Part of a small language model's weights: width 96.
Each number is 50 + 12 x the weight over its row's rms, rounded and kept within 0 to 99. Layers, rows and columns count from 0. The size before them is the row's rms in percent of the matrix's.

# layer 2 MLP up, 768x96, rms 0.282, rows 551-584, columns 0-95
104:50 54 40 54 50 36 50 55 27 34 49 46 41 47 70 58 57 44 57 61 77 55 41 52 58 39 51 51 41 66 38 46 17 56 49 34 45 65 27 56 38 64 52 49 51 62 54 61 61 44 60 61 42 60 43 56 55 40 61 64 35 24 36 68 36 52 35 27 38 38 68 57 33 63 67 62 56 52 50 44 63 36 48 42 60 56 49 55 50 27 34 77 52 54 46 69
112:51 67 63 39 55 61 67 57 23 42 61 64 63 64 54 61 42 58 49 45 57 61 46 37 38 30 54 57 52 47 39 47 40 73 49 50 42 56 34 50 37 43 44 44 49 62 39 39 29 55 66 47 51 40 54 30 35 52 17 58 39 50 41 54 52 84 65 55 65 60 44 38 58 54 48 45 46 47 40 74 64 65 55 64 66 35 49 50 78 61 41 63 39 59 63 46
097:68 57 20 57 53 58 33 41 45 45 66 49 36 50 55 59 59 53 36 32 24 70 47 40 33 39 68 40 38 20 41 70 56 54 64 27 50 42 54 45 47 59 60 50 60 60 42 51 66 29 63 41 52 61 45 48 55 38 55 41 60 42 43 49 53 44 52 43 55 66 77 55 65 38 57 58 70 45 58 58 59 67 51 58 49 64 28 44 42 66 30 48 52 49 40 35
096:54 54 47 50 58 32 31 41 59 48 51 59 47 48 66 36 49 48 67 37 19 60 54 46 59 31 43 51 37 45 43 57 47 81 53 52 43 40 56 45 49 52 37 38 49 36 34 60 44 32 69 61 53 62 45 29 46 38 23 50 54 61 46 48 54 39 36 51 69 34 52 62 46 38 42 47 44 71 50 26 50 47 40 53 60 36 43 30 46 46 37 66 40 86 52 69
099:52 59 47 35 51 63 52 23 39 67 50 37 51 38 57 51 53 68 21 31 66 65 44 37 34 32 57 53 51 43 49 30 60 47 53 68 49 45 61 52 47 42 43 52 51 80 48 54 49 35 40 41 61 48 33 52 43 72 41 43 50 52 42 47 34 69 70 47 62 56 42 12 77 46 76 61 50 60 53 58 49 49 36 58 46 47 38 49 41 46 58 44 49 56 56 62
111:77 39 45 49 49 46 64 50 37 42 70 34 40 57 66 56 57 42 61 40 36 54 68 53 58 36 48 30 46 52 64 41 58 49 80 56 59 52 52 45 51 48 64 55 56 43 32 53 72 58 65 39 44 53 58 64 59 37 73 82 56 57 33 35 49 54 69 44 36 51 70 36 60 63 43 63 36 66 64 45 66 40 56 54 74 49 60 39 51 39 69 40 56 44 53 49
098:43 31 79 67 30 55 65 67 42 48 43 42 50 61 37 46 82 44 50 46 64 51 50 56 44 40 55 40 48 44 33 50 45 60 49 49 59 51 42 56 46 51 39 61 62 55 01 48 47 43 52 41 59 53 34 53 70 52 62 44 44 75 41 62 31 42 46 40 50 54 58 64 32 72 43 56 42 38 66 43 45 30 63 46 48 54 35 68 53 39 66 53 43 52 51 49
095:52 58 35 69 29 26 49 64 54 32 32 48 53 54 55 58 38 40 31 67 49 57 68 48 44 44 70 49 44 41 55 71 67 62 52 48 37 65 43 48 64 28 44 30 55 42 24 36 35 41 55 53 43 61 54 37 48 28 50 35 62 54 49 63 67 45 56 31 42 58 38 64 75 58 54 33 60 49 49 50 49 54 48 44 23 49 47 65 42 62 57 48 69 53 67 47
107:49 51 61 30 69 38 59 62 38 15 74 86 45 35 37 49 45 50 49 53 46 36 28 54 38 42 42 48 53 46 43 41 58 72 51 52 50 81 48 54 52 58 65 69 59 43 42 45 61 63 60 32 41 54 51 61 52 39 50 55 58 45 31 45 68 56 50 53 43 25 65 56 45 54 40 33 44 54 63 46 65 57 50 41 47 37 42 38 65 64 69 46 46 59 62 40
098:46 74 59 36 41 62 57 30 57 73 64 44 54 54 44 31 47 49 59 55 65 52 55 54 40 47 55 19 72 43 48 56 37 41 54 47 42 61 49 51 72 53 42 63 47 33 36 44 65 59 38 44 57 62 25 55 53 40 60 45 49 71 42 46 42 42 29 22 47 43 40 41 47 46 61 71 44 47 48 28 61 38 51 71 70 52 51 57 49 63 38 37 36 62 40 31
094:56 47 57 42 36 60 50 49 65 49 50 60 47 47 34 21 55 69 53 65 33 35 70 46 73 57 62 57 41 31 41 53 58 65 58 62 56 40 52 28 45 38 46 66 48 53 59 64 60 53 47 40 53 53 51 48 42 56 71 61 46 46 16 42 57 60 48 43 32 32 56 45 54 53 36 30 74 36 49 61 42 53 22 61 60 63 42 46 39 48 36 39 33 63 42 33
123:71 64 52 46 48 64 49 45 49 53 42 60 44 44 69 50 48 55 21 45 39 39 70 44 72 55 52 60 64 58 34 16 49 62 51 46 37 55 48 46 52 46 52 58 24 69 42 30 53 49 37 66 50 53 50 23 58 49 63 60 61 29 66 59 29 45 62 47 44 55 52 44 62 69 33 39 62 44 28 69 54 41 51 32 35 59 56 40 37 67 45 52 48 43 49 52
099:30 48 36 40 27 54 53 47 48 43 52 54 41 56 53 54 76 54 58 50 64 44 20 61 62 66 40 40 59 61 43 36 45 47 57 41 48 75 53 77 44 45 35 40 45 60 28 51 54 51 53 75 62 66 52 39 49 56 46 51 43 74 46 55 58 49 33 48 46 59 70 34 56 54 60 30 55 36 69 47 37 54 50 45 66 59 50 78 35 33 53 33 62 37 57 56
094:52 44 51 57 45 30 43 36 54 34 41 36 56 45 42 29 34 63 43 54 56 45 42 72 48 43 32 54 62 75 39 39 58 44 38 24 59 45 45 58 69 60 51 38 48 69 51 60 78 65 55 50 62 59 57 55 67 25 56 41 64 72 70 41 54 60 36 42 43 32 50 55 76 62 42 51 58 43 42 37 59 34 57 43 60 64 45 48 44 59 38 36 34 56 54 36
109:60 49 61 49 38 68 38 50 54 69 51 33 59 60 56 31 46 33 58 53 47 41 38 59 64 58 39 39 47 48 16 53 27 51 23 70 37 68 40 56 39 59 59 44 44 48 45 49 55 53 57 69 67 40 44 56 59 64 56 52 60 48 37 64 52 65 53 48 75 57 47 44 52 73 60 57 35 66 46 58 48 60 62 78 78 56 52 57 39 32 54 52 42 38 60 61
099:64 64 43 62 27 36 35 37 27 56 51 61 46 49 38 39 45 67 55 45 43 46 64 39 55 33 47 78 69 38 28 66 49 57 34 60 50 58 46 53 51 23 37 26 43 48 57 43 47 24 39 47 44 47 54 61 40 36 54 37 61 52 24 53 52 38 49 47 42 29 41 34 35 41 30 44 42 40 25 45 48 53 34 67 59 54 46 56 62 57 57 42 44 51 41 45
096:47 46 62 63 60 47 16 27 60 40 68 35 43 58 35 58 61 75 34 46 51 58 50 55 49 55 37 56 60 28 53 39 37 43 57 60 36 52 56 55 49 34 48 62 68 42 67 17 53 62 53 31 77 65 40 61 49 64 57 51 60 46 45 43 57 52 60 35 60 56 62 52 55 45 69 55 37 53 44 45 70 73 61 54 59 68 45 43 55 64 57 32 48 54 46 48
109:49 56 48 60 49 22 74 64 62 78 43 47 70 48 62 33 62 57 68 60 30 51 56 34 46 64 57 30 54 50 68 55 50 48 65 45 38 67 51 57 73 45 59 36 43 40 44 53 45 48 39 58 56 55 34 59 50 22 69 38 67 44 60 69 63 48 40 33 56 49 42 40 57 38 45 60 39 38 70 49 54 36 61 54 60 70 64 53 56 43 62 44 43 66 59 39
099:49 44 48 63 48 35 37 62 49 34 50 52 59 49 58 41 34 41 40 49 41 53 34 61 46 59 54 48 38 55 48 69 46 49 44 65 57 41 54 68 47 58 55 30 39 71 23 61 54 62 56 33 41 63 45 56 78 49 48 40 42 37 56 15 41 48 45 40 46 55 77 44 42 46 43 41 35 48 56 87 47 82 51 43 35 63 39 34 55 33 50 59 60 58 46 46
106:31 37 53 80 51 58 38 42 55 44 28 40 35 52 44 52 47 48 63 54 47 64 33 32 52 71 51 54 60 35 45 60 47 54 52 44 51 57 41 61 45 49 47 49 76 47 45 37 46 65 63 29 52 47 23 56 45 42 28 48 38 45 71 59 60 66 47 53 76 56 59 45 70 59 28 64 51 46 52 73 27 74 48 58 52 69 53 42 60 45 47 56 35 40 46 46
094:59 56 67 52 73 46 45 61 45 31 67 72 39 59 28 34 59 53 43 50 33 54 33 35 61 50 49 28 38 52 28 56 51 29 31 33 60 51 47 67 71 40 23 54 65 53 66 49 59 66 38 69 48 42 33 63 30 41 45 49 63 55 50 58 41 54 63 53 49 33 47 41 43 54 68 42 39 43 60 44 47 56 34 34 53 33 48 47 51 38 36 67 52 53 41 54
088:51 48 44 41 45 29 57 69 55 39 46 68 43 37 40 65 43 45 62 37 26 30 63 61 44 41 40 59 53 55 34 50 63 68 54 35 38 55 49 23 43 62 37 55 35 51 35 52 55 51 54 57 49 68 47 48 55 32 48 44 51 57 39 27 42 60 66 53 40 27 77 46 40 47 70 48 46 53 72 50 55 34 46 37 49 43 41 58 79 41 73 41 32 65 46 46
105:65 38 37 60 60 40 52 37 47 46 70 53 66 53 57 38 43 43 49 50 49 44 27 58 43 47 56 65 48 53 48 35 58 71 23 33 52 58 65 65 61 50 60 28 67 57 58 62 48 62 52 57 65 62 40 52 33 42 52 34 43 34 44 50 60 82 57 53 48 36 49 33 51 48 33 55 67 62 44 50 55 57 65 42 58 39 22 37 59 40 55 73 57 29 71 49
108:69 41 58 74 33 43 47 60 47 51 60 37 47 52 61 32 72 32 49 29 38 40 47 57 42 53 59 32 34 55 38 45 45 64 38 63 52 53 38 42 62 62 67 31 53 55 47 47 55 46 64 63 73 58 65 35 78 46 47 60 70 44 42 57 56 44 32 51 55 27 57 56 40 63 40 72 37 45 40 62 54 56 75 73 60 49 60 45 51 59 42 31 64 50 47 45
107:60 34 24 50 59 67 49 59 67 53 59 34 57 34 60 26 50 68 46 35 28 70 55 46 44 49 47 40 38 39 62 48 72 68 60 72 58 37 48 35 39 49 41 58 58 45 54 54 39 49 45 53 29 35 61 30 52 57 53 53 51 39 43 56 48 38 40 44 44 61 65 48 55 65 53 57 30 67 49 53 69 39 67 68 56 32 65 40 42 49 35 30 53 71 65 54
109:59 40 28 44 41 43 56 67 55 42 74 51 37 54 66 54 39 43 45 40 66 67 28 59 43 41 34 54 25 54 35 53 47 67 66 37 70 54 38 65 63 61 49 41 37 48 35 53 42 61 48 49 57 39 35 27 43 42 55 51 53 38 52 41 66 61 46 49 68 24 49 28 47 64 44 27 54 57 71 39 48 37 52 48 43 23 38 49 37 53 55 49 56 45 34 40
095:55 58 50 65 61 53 70 55 49 42 61 66 49 47 36 58 74 27 43 32 50 59 46 35 41 45 46 63 24 58 53 55 33 46 69 53 50 32 66 51 51 36 41 41 33 50 62 48 51 67 29 55 64 65 51 24 42 68 50 49 39 70 62 60 37 39 29 54 58 59 55 59 48 40 58 57 53 63 58 73 45 33 34 62 46 64 57 48 24 50 58 55 61 70 41 57
095:45 45 63 38 32 54 54 67 48 53 50 73 61 34 54 42 55 50 70 47 54 34 56 34 43 68 34 16 26 49 38 52 42 63 75 58 56 50 52 59 78 49 68 52 51 52 40 33 56 52 46 71 61 52 47 21 56 47 58 23 43 53 53 58 57 44 28 50 58 42 65 54 56 43 57 52 62 67 51 49 33 48 49 74 68 54 53 57 57 33 42 50 54 57 48 50
098:51 74 26 43 45 28 42 51 59 39 53 64 61 48 32 62 44 37 38 36 41 59 38 58 51 58 36 61 44 42 34 44 57 30 42 38 43 43 52 56 37 58 50 48 47 36 45 53 48 52 28 58 62 65 43 64 60 27 50 54 29 34 29 44 70 73 36 56 55 53 62 51 52 73 47 69 46 56 59 33 39 45 57 49 24 48 48 50 73 62 41 68 53 52 70 42
107:61 31 35 69 36 31 53 65 56 23 36 39 27 51 73 58 41 49 50 60 40 57 12 62 55 57 40 68 44 42 55 69 48 57 43 44 50 56 30 65 52 41 37 41 45 55 51 68 46 57 60 39 60 47 42 42 43 27 40 27 55 52 59 27 51 35 62 58 26 59 37 44 38 45 41 60 69 55 49 63 48 36 49 48 51 59 43 51 47 49 40 46 35 46 58 55
092:57 44 62 56 55 38 46 51 58 42 71 67 63 46 68 34 62 62 81 40 32 43 47 54 47 43 32 63 49 49 21 54 50 60 45 38 35 39 31 54 53 60 64 56 39 59 39 58 33 52 44 40 34 41 38 50 66 51 45 79 67 57 53 49 69 47 80 52 43 47 47 42 51 60 49 45 37 43 76 53 42 45 43 42 80 49 52 51 49 72 50 50 41 37 44 35
095:51 46 32 60 33 48 61 61 51 44 48 29 50 55 59 53 45 30 47 56 56 52 36 58 71 64 50 38 51 53 50 67 52 43 63 54 50 42 36 50 72 58 60 39 46 69 48 74 66 55 93 40 57 81 56 41 77 30 43 35 52 36 52 47 57 44 37 33 57 64 65 40 42 55 64 48 48 48 77 43 47 37 39 49 48 37 53 57 60 43 44 41 61 47 58 47
073:55 45 53 43 38 65 34 63 45 35 41 48 47 46 55 35 64 51 38 38 55 46 46 45 54 70 55 57 55 56 63 37 49 46 52 41 57 43 45 77 65 41 72 71 46 65 66 55 59 37 72 61 70 75 42 36 30 67 60 63 30 44 48 55 63 77 54 38 53 58 67 48 47 35 54 63 83 51 56 53 42 68 49 49 56 54 44 35 31 62 51 51 69 44 52 44
101:49 57 43 38 48 44 35 40 55 41 42 48 46 62 31 43 67 50 59 40 58 50 59 49 54 64 45 62 51 44 55 59 44 40 27 37 45 50 57 61 59 39 42 39 46 44 44 56 60 61 36 61 56 70 28 59 68 41 24 39 70 48 42 37 50 53 54 45 47 32 34 58 48 69 52 41 66 82 53 59 44 16 44 31 50 46 41 54 75 57 24 51 47 76 41 42